config.toml
n_layer = 12
d_model = 896
n_head = 7
n_kv_head = 7
head_dim = 128
d_mlp = 3584
vocab_size = 48651
activation = "gelu"
norm = "layernorm"
norm_place = "pre"
norm_eps = 1e-05
positions = "learned"
qk_norm = false
attn_scale = 0.0884
bias = "none"
tie_embeddings = true
parallel_block = false
init = "uniform"
init_std_qkv = 0.0191
init_std_o = 0.0
init_std_up = 0.0191
init_std_down = 0.0
optimizer = "muon"
lr = 0.00644
lr_mult_down = 1.5
beta1 = 0.95
lr_head = 0.00539
grad_clip = 1.0
warmup_steps = 200
schedule = "wsd"
decay_fraction = 0.52
decay_shape = "sqrt"
final_lr_fraction = 0.0
batch_tokens = [65536, 131072, 262144]
seq_len = 1024
doc_mask = true
train_tokens = 1056000000
steps = 7607
dataset = "wikipedia_en"
Each number is 128 + 24 x the weight over its row's rms, rounded and kept within 0 to 255. Layers, rows and columns count from 0. Numbers have three digits each. The size before them is the row's rms in percent of the matrix's.

# layer 9 attention output (transposed), 896x896, rms 0.072, rows 471-511, columns 392-447
091:127114126088106126109137098152099131107171131150106121094143144186158128093134116124125137131083131117118119144119176142131137145167116124104154084157134133111120150131
091:144136136125113123147117115126136171130157137120127121178157129167148121171049154061172132115110184118132119120097074135140105097114123104162143100134143092123116129103
094:102114141151119150155121108133121110119103111139138139119152135107109164101146137129178115123114111113146145145112167113154127131147107119154149116092120138165131117106
093:146134099114124128125127134138092137137122062117164176123111179101131114124096095152114123082158088095124129179146130143086159101141103084145098133117117109138136137144
093:090123157144131124133095148150113134161151127122119129138115151078165153086128145068139164123124154133120172152132128132101148115178141072112067105105132180120123131099
093:146131155116153133117117127101138116153141138108160183134097150135156154138136103163144154120130144121165142135162118083116133145152119121102153153111110129110140148147
093:093155132131114130142124143153157118131107095159124134142121109127124153116126110133157116144153094128104142151110115147151111106135098080136122127127123139111116112102
094:088082134111155102126105128150152090127119165155135095087131149114147141134142086101130160135099115116149124142149122113111132123104110189115169151136144127171130156147
090:146102133116132174172124108124104128132161154118106057085166101147124140105108162132135141181097097129113119081118119128165182150065125132108089201116141120098126096126
090:147170106125183121147142130141098141107118131139152157103126109070150105090104089173101123124207148134159143141124170087094083165130089107103108151138126104112133130080
093:141135082096168066079146115130120095138079112121103144101097104159130116132136141119174120129164137116116141153099133126148150112064122111158125146122161143130130101132
095:117138168139125131144136102103123144154170124087141136134141146043155089112111123144105110116169133147125116169109118114153141137166097172119152162129121183119135134130
092:159092122172139150105108164124137131114194187141079156103122130120165087157100090097136104165141124108153157152129106135098169136123118121138079128122143087106123096125
092:150168124138135112141070138117121112113162157102148183173164139125120170134147132113137129152093161102144153123130133110141112124171118063115127125170110138114120138131
092:114144125147163123135107136152136149128119085136095146094116110131133160137235126114138161126120171114121119119139087141121148078119142114164101177153142104114117119124
094:069127145111163132126113119145111127112181098146150120096140117146154130129106169117137133152143119110112128087110156142158126091110122127092168143129081114102111139127
089:107117125139132100147142144140107122126138166119133111129124177121114135126105117146138122145152112129156103135139142153148144144100143102100148163148115118137148122103
096:181140174136128146104162133144098137109148127114113125132093178151135133081143096150110123095101133110130141101129174107139130115090136117113116139103146076126148114126
091:132136122149137081145124154147117146104130105116125104133127164151114144123131120106111130135121145139139152152107096097129174123112167104147145166119131179138145130129
097:102123120137126122111114113133114131138124128163115100138136120153133136151128167136183144122147154162103142130129155106135214125150140198099142152144121113109134124086
091:115143094114131134150129138151129127058126107109123136129125159106105132134099157138168095120121157129110124163153092112122097118081143120086143142102114120131100114151
091:110074129146137161130159151113179102093143082149129101126105112185113148134152140117076127117091139131087170130129124091112129147137159114129146129107134108152092154145
093:155099108203157134136086151137120134113157156136121127089117096159119140109078112102145157128140144163101153130119138133117098170141104142127129113125138124107197130084
094:119114148115139099092191134130135156083123170130091152151163098155117158127120141155139129139121136109098133101147124148138134117104172146113099155106108140166131152131
094:107134109150182155138057124074153169130104120113121057106156157110111141145144119155094159116133177142104109126087149172139110101178126121073129142105127114171113096131
092:101139151161139130146130166110125141133110134077158107085052151134139136119117170124109150109120117103155092111139107161122129112110105077153103133114058127147142135107
095:129124091125146088147124120150159167142082167143142113119121092158163117098128118115118141149114109174135149100081123140124078114121177078130123118123153120126138121101
096:156112181114138124193155137097074104096183137169082101130135095112163151110096052152128141098126162138112133111166158093166123165090107141150124108131123118087150128118
091:135138161167113102137095113130111125124178121135157126122139150173154129126171112142124121141098118131135087138102121165135164169129164108119108116147093115104112151140
093:098143087133117155089092140067110145108180144132160111118114150132153146138123116105123137141080133153117123098185113122100130111124123072109115152163125096146117146134
094:130089188121163143146110078080141141131150111125161150111083129167113119151109130110156143140156144096130146128108107144153103115139117115127098122114135113152089125142
094:144143160113149133141115113109123153125126110095146130122102130150107132140145101098112133106087152086097187110105106153103108138106163150093097129075150138157136172147
090:133122138084124100158145118108142121185137119132110178168103120157102152159144126143126124123132168159108106112154128133127115145133123156138120118119154115141131132142
090:128118154122106112116171132129108164149155101129166122095121097113148098117103153139126160110138096124124131135098149121046114128130075080147149151144124142121168097141
092:147122119096098144090125184133139130087161105139138139128157134150074133134093103172130131097155155101102136106133134122106128127123106128146140158112099149060120125124
090:142144151175120097111133099138128135145157134156135156131143112075139116120102129100154126174133141132118137150089097123141136067133153126130098125150117127130131132147
092:159114125144118132125146138171117143117131145138163089101118123130122116166120131101097148101112158133102106124127146167121140058135110122124118093146137106114127143158
092:142122127136141109111149132131119136142129133109114142152120134096137146142120142128123123153174125105106119118126115123119112137105134136132056128121153104141175159126
090:116116145133104098131127128110115187139097097120115070134103138122153162090122095090075137154131103146111185118117131156120116133113124143124101088122144094097130132161
095:128075125137098126117154108148147110115126130126160083111123153095179103106131139112136165148109130149148117124117101130151178138121135130157140145123110130128108101079
091:133149141103170152152143125146107150130049108092121121105144122121131135126166162139166140138126106122153110153150177149114133157147109142148167135136093108140100159141
# layer 9 attention value, 896x896, rms 0.0801, rows 472-511, columns 392-447
089:106134135138134138119118090100140133131145129108129081236116154148137125140095154138144139155092163138132117140089133071131116117122092102132115121201134115142084161095
096:146150113131122168118168149172143157103130077159116146154113135084130171127098114128114110137107109142128106102116167135128118135120145104137148116143115119152146139095
097:161107118133129095125113123100150115088156070082152118107119148126087126120078126143105138094170106123097096169146115107112152123159121097129110132123091096141138130120
092:125140158092125143132104144147125097143160162136085113131110171088143134107111110135117164118133121154101140138124160139125147102150111115121126109099143132160151147090
091:100121095123151150102146135103110128134110166127148149148113104140158082116139123171159146099144118102138109164143101166139151127103091149126141152101131166126177110182
090:154084157094073136172150169161165094124082126155119113114132126131153164095128139110119109134130128150097106088114143071140106122108133066138093095188152134147109150136
092:129130129108177125132138151132128109098127147160079138127168139092139104114134080087109145105119098136115115112121138110122108162142137146138180159110146116177133166145
089:121144159108132093140101116124115113103171109148125117116149136137171150133116147118176144157083103118135107134168124079125144112099118133089152128138121132128128109156
088:115163146135145104144146118153111154117121104100122136139174153104125118117103098126111123086142146074087176107129084136115082134138085131117093114076127106129114176108
091:130119111094169102107129166132156095134112118152105141105137110140140130124123165145125125104104122111142156135147116125147110103106158128133108143165085154096103085140
092:112120138126112146160134116139159170103124118117148129164164138040132143095117103152116138093144112116111133137119102124135126165128117130122136142146114152130183116097
090:121149147152090118078129130114120131185146166101168128111146126156141122129123119103104140108113124140171197088174131141098126151103102128149075135115155120090119114148
090:123166147086086132107107145139076110124146175127128140166158151140121141157145134123115160137084143145132141117083125157108110109133108118084157151144133124129106121123
089:138149191145154089091141132163123123127084091134116113110127125076135121119129117108114161144168133142123117089185110169156127123101150137159146151133135120114142105165
090:081152133091138112165118105106132135129150123152142127147119142155121143122108136116099170135133124113144151125156174134132139086105144128169183184158134115117103109159
091:097139140117089134125126135175149100121120131120124126143116126133144123152117147133165141141101116123104094137127119129102136116121161119151105126121157117143155136114
096:180121159146129132119167188114106150112128132127166157132113160143139125101161157114121137110153139094135130074144161126154104138126125113129113115152112137088135144095
090:127106157142140133140109142146124144098116149099142135129123116138141097142110123111126112104116150135140176138089103149122112157157179112090151128100126146137130143147
099:118128139151109145092151126101125143138101121150125126138130101118128159146188124140176146136126153158126121145116141143124148128126177122130111166132139157119158143061
092:116135101102093126126082153118149128153086110095131137168136130114130118106152130133137091146127110144112108156115075134141099118114157118111175108097159158126134137119
092:171091143132143148132145134137128118114128128107164156101095144182101128102129135138132098141132102121090152107119121096134105110163107106136133088110067155127114177139
091:152101170142134129147107129114092151132088143127121099080114151138101122183097113120132126127137147152125118106179085143104132153132095123125103159138129133142113113090
094:090118138077144051141122157072176150171109089130093147124133120131147131135150099134145123129156132139123154143104130166146121159123121131142109142065128123154114157135
094:106105094125165111117096121119136151146119133094149097159127101109134118142114149136098151155107172105125103098088125175103140096169106105129158134136110122138128164125
091:140150163123123118137121167130145111134086187140121109104103160124194118133130141122111121120119126129129084077144177114216147126099116126123112123124105095108165118116
094:125135123125101085129096091139143146161148124101121126114126126128164136122118141121121142124120120139106108134082117137072114117103103120120136118141121159098147126113
096:178116189094122109097132136119112126118170156140098118122107117123136137102142124110123124154147141141118133130146136116144154139121126142142114066117105138061147180145
089:144115122138124126147090166156115152120165149077122115105120166126127129142158132143085154137107141119140161137146113121164134117127123130108145131110100128141137140139
092:082113124123187120106113157103135138116125160128144139121140155143159122089082137132110120136087116174115084158125120108118125128123164075173148102146094133160122127092
094:135127208134188154116116092124147101150131077151145121159085149135099118156129112148149128150128138103114180120157135112146122117131121103127140153164126099143114111125
092:123090137117162148143183104102118156154124153095156173120112094139113170109103152122112119123118134111121157135120104117088093148157105172111111090120106102153132141137
090:099112111098125141127156099146178086128127107115126175139106106173125134113139115102116124134128154159088116060131126168112116147134148170154115119198182104093156175149
090:143111160151103111108116107157116138117165105127146143097084093139156121110153123118119125100127112102122148128159157129141131139104110090142131159144138142126181094125
089:110087120146130133103127118158113132144133155137102130153148122122140130104130101150134142112139208136090141136135126141123100108130114150134097144127124144103114118140
089:121131109153105160185117098163137119137134146147077124140135111135148115117156121115152126158150125128170151166123109099155152159124173130131119150160120128137156123147
093:128111125151133139175133167137115121142141120138131117118113128138111140185167130130139143099142122122120120151121133155106132104125142151119137139143142124104123113128
094:148103099127138099117121127106106150161109128127095133170107145093132161111164116133108164114127113117164130122187154120134145127097094140148085128107134138153170175115
091:120138146157125137097128113118139196146101140115148083118111145117162132120144154103088109106147153112114143131150169156143149119107114156161143102182141105087143157187
095:147114161134118155143138074127142097102114115100116118090136173106121115104130147124120111171124123135129161124108114157150132144131105116148115094157150117135079103057
090:112086199106150093134123169171132125090096104113123117110132134119131163113131146112150129127132090085131150136133176160131113172153120123115080120148068174152093138083
# layer 9 attention query, 896x896, rms 0.0504, rows 512-593, columns 392-447
101:096129155103123113179151124144138167092104152119103082086130179194137122107084144115135143089113099156159114142140111139104145173099162149132122127162148166146095143162
098:111123113142156107132116113146117113161105126145138154152104124121136097117165114145075144128114128094146131191123166106142141121096138133146107105131131141156121116157
099:111113118122147164104127142105114154088130125113121140105108133160122145137121121107091110186141089092127128108123141143128089131139107133143166151103101129132130120117
101:150149092131153121124151142154143106124115124119139105188103178173140137105093134079172134155160115178125092150155135145116081112139095111167134104122113136134106144148
102:137078128118147137118144125176164166130126083145136126166101126122129111110173153125071116094151160123103127184120113128107129125179129102154148120087094124114161146094
105:091119113119139132163126114129086121149104139145132161138117139133104137133095128090108100057104121119134165200131151095114084093144100151120103140126139150142088096108
097:171122126122108134164099101130125130110150100085131106170135117117157174150129135091104095153138119141141131122150136121175108153114131130145100151121122054102111109132
101:147103145159086128128103125144145128147178145118146124132156109128145172131117149142145123120187149111089170107100106092135142124082164121099142166129124133169114126117
099:089173143123118089140140132106150135141100094083131111133145094125100136114080140133073132067175133121116136145122095149141112121123096120154097161119115134127110097142
103:113145100146134186143152120157132108164103139161132139152114117180114079136110102128131148145141130135124156110099109161172102112154100098157107139169135157129168164116
099:106173145153126123127061140109136111161159143115138150120127125123151149115161137168158104084170131170082169153172111111164124095172091097120177104132106128100136146110
099:126107126132130113167124124100133117111132181129119145172122156120153128131170143112076150141148124121142115180120156145163165136149127136158105133179131155114129125157
102:148123137082116124105145073111110135112109135184120133078140157091133160079167160106101103155134105082113133145141137151130127139133134130106115126122156162163098128142
100:089157097126167124096129130130182097107138158122081109140109092083144110125106135121107114135087084113167116155118118132150129139154114138136132121149101158182124139057
103:187153123181119108132147145124145083091123124090111111159135134160095113138133108119067167084144122121110138150107111143130101089142107093127104123176129103119125082132
101:098095099140132157106122167128137159154142138121154138101108082179116113095119148116133153137117094116097159087141120118148143128098066153126171117153113122121082110146
100:091113144104129111152153153088109092130121144117109131107170106117170136137134177089125100116162100141116130133104150122149115132125141097109123133123123140120143163132
101:146101114099130060136087115116163126079111149142139124159143112122137097098083132123170131193106105129150125120118139161162163111147169111126066154136173054128130109128
103:156121148087111148119109147148155093124167170127137124112126094143107077132145117107158180170112153134110132146090130140125109136108129130134117150125152143153115106164
103:124120143087154122148140093196139170119134153116131132124108127135116129106119148132102138141164124162098127093105157097094156114108139139177142130079131113105133163096
099:138176139132132121154107110118107148116156152145116150155122110112121206121126175145143129132106173112143123117120154152096168134119095139129197081138142117112110151144
098:137088109118134152116151153116121151119122108152158062116127103152107116096115110133088153158141099139119152115132131139112111139135107108133133163134093143145110126137
102:146097149141147124143114106111129139126115137128125105134137086122129140099124142130189110110095103099082136117115148112148086149082133097118166142129097147144122110117
099:100149113131146134066106091101105115142121168124105131123122124109100144107131145111138142156130107126156114088080108158104111172146138108122118097133111086148128194096
101:124130132079091092075136117099152153115142123089151140099119146140135117093142121134132074135125109131103124115173114144147118139178110108145080127143110137141159134111
102:157143091126130139078178164099153132145125062121058099149132099137139130121153145078096157143112086114110161151165110116165096114163155144088174155163119136113103198166
100:148133104119125159115153153125099088171142147134089110108139120136138138131166131103114121096108143155116135154156176098156118121109119110150149139130110135090166150112
102:110143093123153132123135136115107132091148116139126129150160117075119112121163163183146122097123122110139124108163127125117119102153154176150116103104130147149148105070
102:100064127172141132104141139147151113161094153130127134164133141096169126135122150129143128113118134114151134120165185106143160147157142109117163166147143138143121071156
099:153113122127132107118162129128120156045138106151135166162140078093102130083150126083116147159104145096128144157130139095144107153200149140145148126108108097122144111162
104:112161124092129185147133140161120110149116131099126155148073128119155129129115156111103098128098104131159137090108136101143152109121108103141146138095094119126104147169
100:091137119179174124162182111140136139112102161163110128093134064092106095134166137143107098082141129090147141123120099111169072121157129155109130107160168129123093142135
099:112119124133136130117144099096153141103154111123154134106141139096137114161125102125143074101153144148121108082135136119100118139128130103153113181102111145150110128163
100:137115122152130132106126134162143107127087163137130109155090155129142155111119127091142139109103161136148127136104163092146112144111126122127116130105140144139099124132
102:197118120148096119138132160141084054107136136116079163121182151114138157130106116123130141123162131133123123165136144167124088112140122128125077109175113120123113111134
099:093113137106147139108143098134120095128147168136104147143156136153147135179128133157073102095106155169107130139118107134129158140156129105136084133111087117104146132150
101:149119153112119124130124162142115093167155152140120142083173106119149121127116136120087090119113145124167113136124150125152095096142114122132161141131132136123109139100
101:113114143094138129156134138118091151125071131160112120097105124089153139125121116097106151109143103125126099134154137122141150114110114104129120112123107128135170112117
100:161143117168111129142148176134110096137131120124115089168108129127100147119125158135159108098128140148149131126165151128115117131161095136148083150097113119109126090135
102:112191148140148143135159112092075124133133126128125112130102111115155094140109123141141160130120155146110123101110129126146113128162143146114157137150131104173136132134
100:157101106131105134139145135082118110137146164126112112100155117082141078144087095132058146146123138112147142097134122064133131144132143135125143159168106162133137123123
103:182128127166110106138141140144103117155105144123143083110108153101163126087151101102134074099131157118113160126132141136125146128117117165114158169131108100102115171142
103:138124118073123126110101132056165129097135120166141140181099167169146131146131084131144166106137142128120109107140137117113137146133126126156164086174142133089110124097
098:148102143140112133081128112150121113183163124125129115099118116135133147133164144146151154101113077143125124117144156145098109089124140141128117133106102153095167141153
101:101114140161136176166120116118084090168154099185156104131131125120098089102128121068119116101133088125141139107169103161125120150129127163116107169123147129136156092153
101:095130125110139112122098130104162114125120125148115126134125131172132126146132142142150117160124138124114138132144172110169129157141194156103115121136131115134126135096
103:153103103119121075194129154119140137139156094124158120104119145103145136150141109127131110145124101133104089113128163129159221091135142143110092109100092152152126153120
101:148126141133123130103129094159071143147143119154097128133148070110116195136099093158130129161138118169120127132143125131161144210108141106115115145114118105125133115104
100:133113196113107123159142140123140107172159154156114090149109084179108110121133143101147115136127177148149133147174100092113092124115101104156147077141141122119124121136
101:128121105116100137133120124183111135141166122113139100112136082141111124124142132116126121127127172141114161155115156093129146103118158128099155110098129100158157134103
100:129101130131128190125134138096150152147148119081105114121169153085135148192126115171102160090156127116138070108141112144143131112137143128149126109144079121127119155156
099:114109123115083139133140131122116143188142129107124123152169107175139100174121156134138143191149140152121166175149122136117097134134102154146133130138117129124132132146
102:134098138116102150115107093135135080146131149121153160152137112119175154129087156140173133116154162132105159096152096127132157116138173095115161106114138156159130193131
101:110148143104152117104155154124149111116142082115165149089120188115128104133115129136146161103146130103138157116157101136154120093158116142094089107135102143117098128106
101:136125125152144151140110132132130165141098133109097150138151163103180145150121083119129151078105124086133147154088146132165152084126090110131130121134087105169121107131
101:160099104145102133138139114090123104163143190106133145139105133162115128102100143088135088121126190144157150156158146102127078115134139100104084116148123154118156110105
101:121165096080153104124131139126135147122122093149135118147132121142129097110100123089165125081129120145132116142131158107124139124060111103133109114129149090122098143151
102:143139133092125140125110139167139126154131106165144183127172123146142130141141092118113104121114107141114145168166148129125105199151122149158106101095096151144168143174
099:095110111124133101109120139111148164123141101122123137119119108140158126111134122096120128156162078131113137089066150132130105123154156118202132133128118114071091175127
103:091104095104133124123103138125097155143149145123109117134157125133123148064122175120123145112138092114122147130156059089109127105121131120104106125122144120117157147082
103:106101125132174110112086127163137141170129117085119087138138154130145148120118089122140099126114135106131126118102092103143126123118088116143114148129137141136149109157
102:108208111086114145164127112135161145126129141180123106172134100180107149161141139142126125161153147106136126108111129110156103139154123127148095128158118108144143112157
102:106101194121111159129119098125115097119159105133131133128177117121073123094149172156124124155171168145097096135142074152131130103127133111152141076116123138109140114093
102:128148112100157144138142148112143142098109130069113131094103146113096130098145173124149117137099101123131117090150106151129110119146101127114108084100148116140133069165
104:113097119136124078173137168123134140140140167146157131138093114110133102160063126136099152125136147118127099100131131167164141102137122166103124109126108140125092109092
101:083103137148108115128129098111117127115062145153114128133123113100099126116132113136100083150129172144115170104085114152149109116104138121116167153129109111137159111132
101:106195139168070135156099089089087140153143115148133116093121140132162164086133135119144144134108131108152165159160158123078146115160141139171126133175137120164104133098
098:106151085156080144108144110164145110122116144144146102113176095145130163101112112079145104116121133122148133147098131138142132142146113169116145137135130108109108137123
101:147127114121132077135114126136100139149097113148127123124118138149092107126125138140112134120108131103085145124156126116147154090126102146145153109119147113118130074143
099:101110133162136185128128117125157078103079113157131124137170163119136136125148120105134096139083105151101120131111157151146166153140116106126107101161164158142117073139
100:130129160143126205125143080157143076074125086099171145148139129127145099150162128113119136084131142147077113136124131134078155182093116064119123140113116149134089112100
099:121113144160151133132138145148089115119108129142111096131183161122110130108121100099088134143098094132115120173136144163163140134118118123125148174124172142129124132100
102:119171152113141170149151085149115106127111177072127163135118121172147104104146086122156157102125135120104181137123102135163127132161209125114131158104126136106188142109
102:088152099129142113121128142131137132138119146148138133139159145130112108133131123147146129112124123103137134106176172117113127125152135094161133180204120122133108113127
099:119130131169149125129125149166097206172114146182120125118129107177167124173128094090145134126101095123148091152121106123120127121150159086065144159120124124110141138151
100:116126104081156128129153150126132143172135105108089111147125168118169121129135116137120106108121134150130127165138138149139079121140098114132149093128142103134125167130
099:171110110151131159109089110131148140132109080107173151110143143155154112136104171162124155185138096148115135130116132132106145113169162171132169135155156137139096159090
100:136093119126144124160165162150127134113138116112145130112091158135158108115114108124110132157155164154102138180137105097128121142128162122162115110105091094133094169136
099:154106127115115098132145129119115137125074110136108155128137144155142124101101138123099125135163120123159154112124111119113151185137136159123104094156111132131126103174
100:139135141135122109138159104124166118107130143102138101157153099143126129118108104141163160108130122114120113074121080111100131098097110080059124162107156154148072128139
099:112117140088135128112133151109156107091141117169135120091099155121167120140174078104137115145157150168100141127135131143116108135135153128159161151123114081096120121136
102:106098085111100153142117093135100128112127169180090143129137136119165108142103102147111107112159118134087127118173176157161141099106119079189169119129136108113103106126
# layer 9 attention key, 896x896, rms 0.0499, rows 512-592, columns 392-447
099:128096151155157131181135089126134147177147113129159091149140169153138123156115127139117092121082124148141150121144078139177141115106140098131131121109152129127132141123
097:142112146117133090158120165101080133082114100152133128169128087106116116127137129166132128098077141112117077097151129129170075120119137149087116106118098128150115181119
101:094150124163106157156135132105120155155139094101117115108136132123118099131122170073093098157143108118152122156146158139134086164089122121123133102160103091117134114190
102:115094140157112133134151132182145116146119145130151107141131098121110122109133122146121155120146111139162120129137152135103115126170143088169097124118126134162110165169
104:127153118141134088124094143104104120098133137081086135194143142132109105151144168143132104144139104176078163126145092078126088149139122149115108113130106133134156143094
103:154148116157130131098076113083125131111132135140130174160131131069140117110126124110129096110151121138155151166139159139159182115088143161125129129121152123095114134127
098:096143126121148093145061176096103143138091109152113140096136157118128094134112117175168162115136120192065148137086141166167154178161138140104133090125166085112118099136
102:149120162090142102128149130087115089153126127101143111137122098097149131099177134137140134141099138072134121113115102118164103110166158103116164169101123132102177157100
100:127151097115080134131120126153127088110139141163177140162121107106134095146163167112148154185106132160142118132125163119123077150114115143156168140114153103125175138110
104:128104109127140107099111129137135111126130119119079082115134132144119140107158175131131135101131125173102130142157118161153158091115096109146094141147090081116168174128
101:147171142134123133142108156157168126128135144140170150115065110126145155114134114095109105133150127155097156128144143097144109109179113108113124154169098150050150099131
101:145104141113114135166121134144142134142117114142155106166138123120123097165125124093121110134125186145150090121147183126130112122122095117121098131153138144102128183110
102:117107120091121120163098085135101112127125138156113098118157086115127105123093141138094142134136115113091155101099135137145161099145119173150127093108135130118096160146
101:111096115152116107156123140092128103121151096104128092073098090144178129168134110107094139136104124111153169137131150117144146211114130150126144125106112135107125124078
101:103144149135132106130136112114087120175137167097159135099129097117172165124134122162105115132133138167145120149093129128103121135111153112169110129132117098095096130152
101:106139117152099157113109113145179132137120112125161152126128157133134150125130122120163128169145116090117188101159118111114139155121088153166189129128123123074075117138
102:166157142125137126138104163107145118141099167110099121137130133156122134133128123148107132112152123144171105116164138111159118108141077149091146131148101143108071122149
102:109138104113108072128107128086155114123118113111147117130102089116124116112097115117129136158152175120139110135110128133119115120145114138119134120141142122128128085139
102:143122131132122102138120150156159129119093126163121145093175094127118152161145133126138111145156145154112116127081119161123151155156118145100103131113142130148156121165
104:141103138115137098117122157153130122131122108123116136122154132126138156150144082127097158121080134130115152129167151149184156140167177132132082140107120127128152130109
099:133121133120121130127110138137132132155160109139107108136131113126144166108121122134145147123082119096134087082106132141122102124102120176132132117161081172142113140089
102:134145097106116108078121145099091149104130118107112105150127098151108139141153150135134137184181108083098128167116105134109120115096104140114159128115099110149131106132
104:068134130172138117149170092135096180084178107118100124147116122156154109130122138108121169113146120087102102128075147143143127169118146163129116115109105131170137127094
100:160172121135136147130123130140118144089136130081118137158110119127115090121153121141103123154144196103142114131114117117121165137149084174153127172183120147150133136153
102:122097122164144137125118150120123131095134154104139100146123125144141119137120125096099158161108114161134141096109138099118099144105104161117171163130135180092116181124
101:163097121127137157087135146126156164121131070167112121092128118142104150109130154146122093137090105138164158140141140110133136074121157183107151122103123101153167145134
101:124148166116112139120134102125149140179076122142114139112115135192084124112142129106115088113127120164077101127132139127111186120138171128095124128146079128143124147101
101:132113126145121130120125099106122083156139156113152184142149154124147124153168121149100122108147118148160097130112103132125126133143143140150111144074128120188137113170
102:127164125100140191146158117122122147146105170177154175112133114099128142127121144123120114110171116106140119141113129142072126159123133130119108168144123133149125110134
104:167166103129156132145114162113081147094151120117127135115147145122132159096126110111214102105148150108130119137126139091093155140154155168137165106125178158151166151159
103:078135132106160167134155117126109115185146100103144137141131109115168109108114122160164130156149175155155125108082133122162150142103125122146126137113127129117099094113
102:077123171164077104088134099081120118116149144109157159120137123133104117111179148102136115150182105130150104114139105121159159146106120100132127127153118121090147113087
100:158122084140156114091160134130111125136142079139080113149113122143146123109111166121125128105135134139126089166161078163119133148135087131132113123121117156130111134138
100:104173124133122145155129142170135084126158164112108155145154116150119108101077127131120115090194123147109103153125118120167143135181142107128106144168132106134144121167
104:144113127175127126162132204160110131142129129160102163160133137182140151109153131084120130153112081127149163116153116149109144150142089150113060129147077135123125130145
101:139102164155128120146156141130130162118171148157106091150125177100141119126122112133074113106133183135163112127075138106138095137177145178104134152113099127132134204146
098:114125106180127095177119110107082105182140118120193155089152117139144104128133143141115145086146149125133094141123169142117133085123139108143143105144137143139132140086
104:123138127158158157108095129124147139118127126125139124151131147124118142142130089134136104128133121121155137126141133129147117115101078110118180133141191160093147162127
101:096160112124145125173143187182151119163105151150080151169143152164141079133142160129159114137117131117152112135127100089111157155146102138184120126131136114125153105192
103:099129113149105164132137131115137162156149133127113097143126139113087103129104135126107126125090124156101161120154120119128124151121152120145136128108166152137153103152
099:131141165098126145138093156145124103123117162105156116114141098139161124107104113094126169117154134096154116133136106127157141118158169132122129122106098131121139121139
106:133128138196100164144097137122117076105090126125135145163114099140123112158113128099140140122159137078157130140120108114148122145137099124153132132147126097121087100130
103:159152102100132123067109110150118131192154126135126114122152134108135076148137106131118118115105150153126119129128097100105120167160125089149139114180140151149155113135
099:173077164122125147125171108124143136144127119145134128082095135122077099136117136154176132108146163124114134131141157153133141135142140104128118090130106139122157143142
100:131082140111160182157078093134164124082210176102160137142093082119126096144133143138131067120108149111157142114135088108117114096123150092120157121153140138154120160129
103:163107152122161140114120140102115177114152145119158115144096140152124132121117161090155127107106097101110116131155099156134106131167138120110164109128101141129123158083
104:141115104133130130144103097152155131158106114120138134107112105117143117115128137155118155119091158106075074144116146202167147129082155189121137127145132149117137171133
104:117187141186111116075153144126120153149122145133143122130101110092104140108136147125153129128145121156116149153117153124165114119148117114129135116126181155112144140109
103:165127123130103213080143104104128114157141120139150112170110178130114121133139157145135137138150156162129118181211139141135162146165103143086147102118069168166118134118
103:134136096104160145147126107118127144141135136128108144139171132135130148156119138125114097108136130131149132123075150110147152134138129165121115145143103129156159115115
102:148128119109125091116133093182136139159124099155146091083119140095099182153143110137144171119108115133115104172150154117141129152124119165116133127096114104134152202143
097:129114106111133122116131137120157110113132119134134137121142159123184067221131110130114122164158097127125116119181151140091161128121142099147141142092095165094133123115
102:157123120125116135119110152077120090152136150157131104092106176110147144137111133088126160137123117129120118149139112124137158132108130141150122144144127152150111129097
100:114095102095138167129158142120091074120143115100179156125126141129118100160118140122123138150138139121172188141133116095139114086174139123150084104111133141081138093088
102:129126104132142105139146124095120117111097117141100130126121110127112126148097101116099151148150095080098157129147121141117118114159158137118108084115114143138128141125
100:146180128184119152102147097147129125148128108096136104111092129113129137156145189123155136139101146125169109134202121090148112095141130136149101093111154122114076143103
104:130151089136114138109113099157113169129115133098138084111112149112152125119158089118178140124151131130136118137138090152136115120090137113135135091117117131153154146095
102:139148137131123150167111122136119179126136112134106143146090077136131116082112113110117131138141154162094094127164141125185119117128139133096120105131118132130100104133
101:114134137127131143115096126101145113162131092098135115120152151122113114133156192093160175096148119093071107137104109114115133130102122151127114138114130145113115138123
103:150126114126159129169120107104084144142167130087123111162117117152128167080149123148141120167087167111116159126171141160126125137139130131119119149123103141101158114105
103:154131107154080120148136144146098140162131133144092143135119144138108131126128124113105093148136130090075127151142087132138142131137129127154116136113141106125176091122
105:142115114132136132136099108118092112101114131133135118128095133130121143108161143095132087153121105077110113086126168118114142156103144171130108121156092128136150120111
103:099108107135111124109134127136113116107134085110151126124123141135096125139158162125113148087135126127113154118156085126136075097151168141109132096140074112141082145098
101:172110090151156146157127123134134137154118128114144172128143130122095116157110165129144092174111146139095135116104136139103149141117108103109150124117138108182168106146
103:144136083108160118134125079119106126149118177144140141142111129094131121114115139140064122121070123116152086127095155142138155127133113124139120121179147126107085103133
103:137157116099143136162104118128113116119170116154133139151133113126103132096128128152129096150128126186093106102126163169140114114134107116133085119123117123049153116131
104:128122114152125118147120111128132148137114115135128114102116112179128129089137147090098157141145164100115115152144102133097129105110085132151094131152121108184156108136
100:105122100127066131146110134117064130169168123132123110128091126127110145122117128113112084095102108107093103130093140136130115116110134131091105102126062095133190131120
102:114159111140138098113160135153168139178147113145128083129140133151143140105118115089100124152111100109091160104167143129136148154134110071120126094103093097150135166141
101:162107130170155164123154107133131133124143137139138153162148080092100127164111129119164126110093146160179145094119091097127150158104117164156141130138111101097141120165
103:118147094136166114133117117112130121119162131099107152139107111138113157150122140097122118150135129088112121134157135140115151081109141133165130126167137129121125152117
097:167085156169167152151139138103120103143158161099100128125140110109136111129104148130131137111084176163185085162115157122122155078149157122141124155154151151154087131124
105:082098084148148132157122122089129124099111148091142125119172131109141106133151143082138110095130131139154135150142118137124109140121133149137127165176137125158135122099
104:124114079089173134158164164132181144116166094151105099170147125177141102103092153132100127137113159157115153140125087165160169137134122092156092084134099140111098099171
102:151151147166203137085135110089084207144131113092166124125145142121154098125143117086117059133120121123143117123126145181168146102129103100113153133155140170129139091133
100:151126086182137113135176135147112163199099120172167133137100140101121140111107107143090114073147118106173133110160109143171124167172150166106098100123121142170117126159
099:146112108154127125142140118149145123138096102121143099120100144111158148118114118129139161166169102118064133073109110108091149142103103163106173115156135071138094096135
102:138091148112131113112119133131108086146146124109108111109145144150150077100118081138147080157134114149108116139157110128152131135172123145128116133116095126108088149144
102:155104124087115133130125136109098155176117157109144141106142144138126126085142150132115147143148114131149143094116158140115159102155111137144124148111115126121155102137
100:093138150139165169154126130139109110142146114077098111170150146156172133144109121153126110136121115171155127122119136144075157200080125140110150125150156146122144101126
098:100158129091111162084108111146150126081118146108146127177141126124109171123144119137147134096133164159174123135082119148119088146085123147144171133114126161111142130130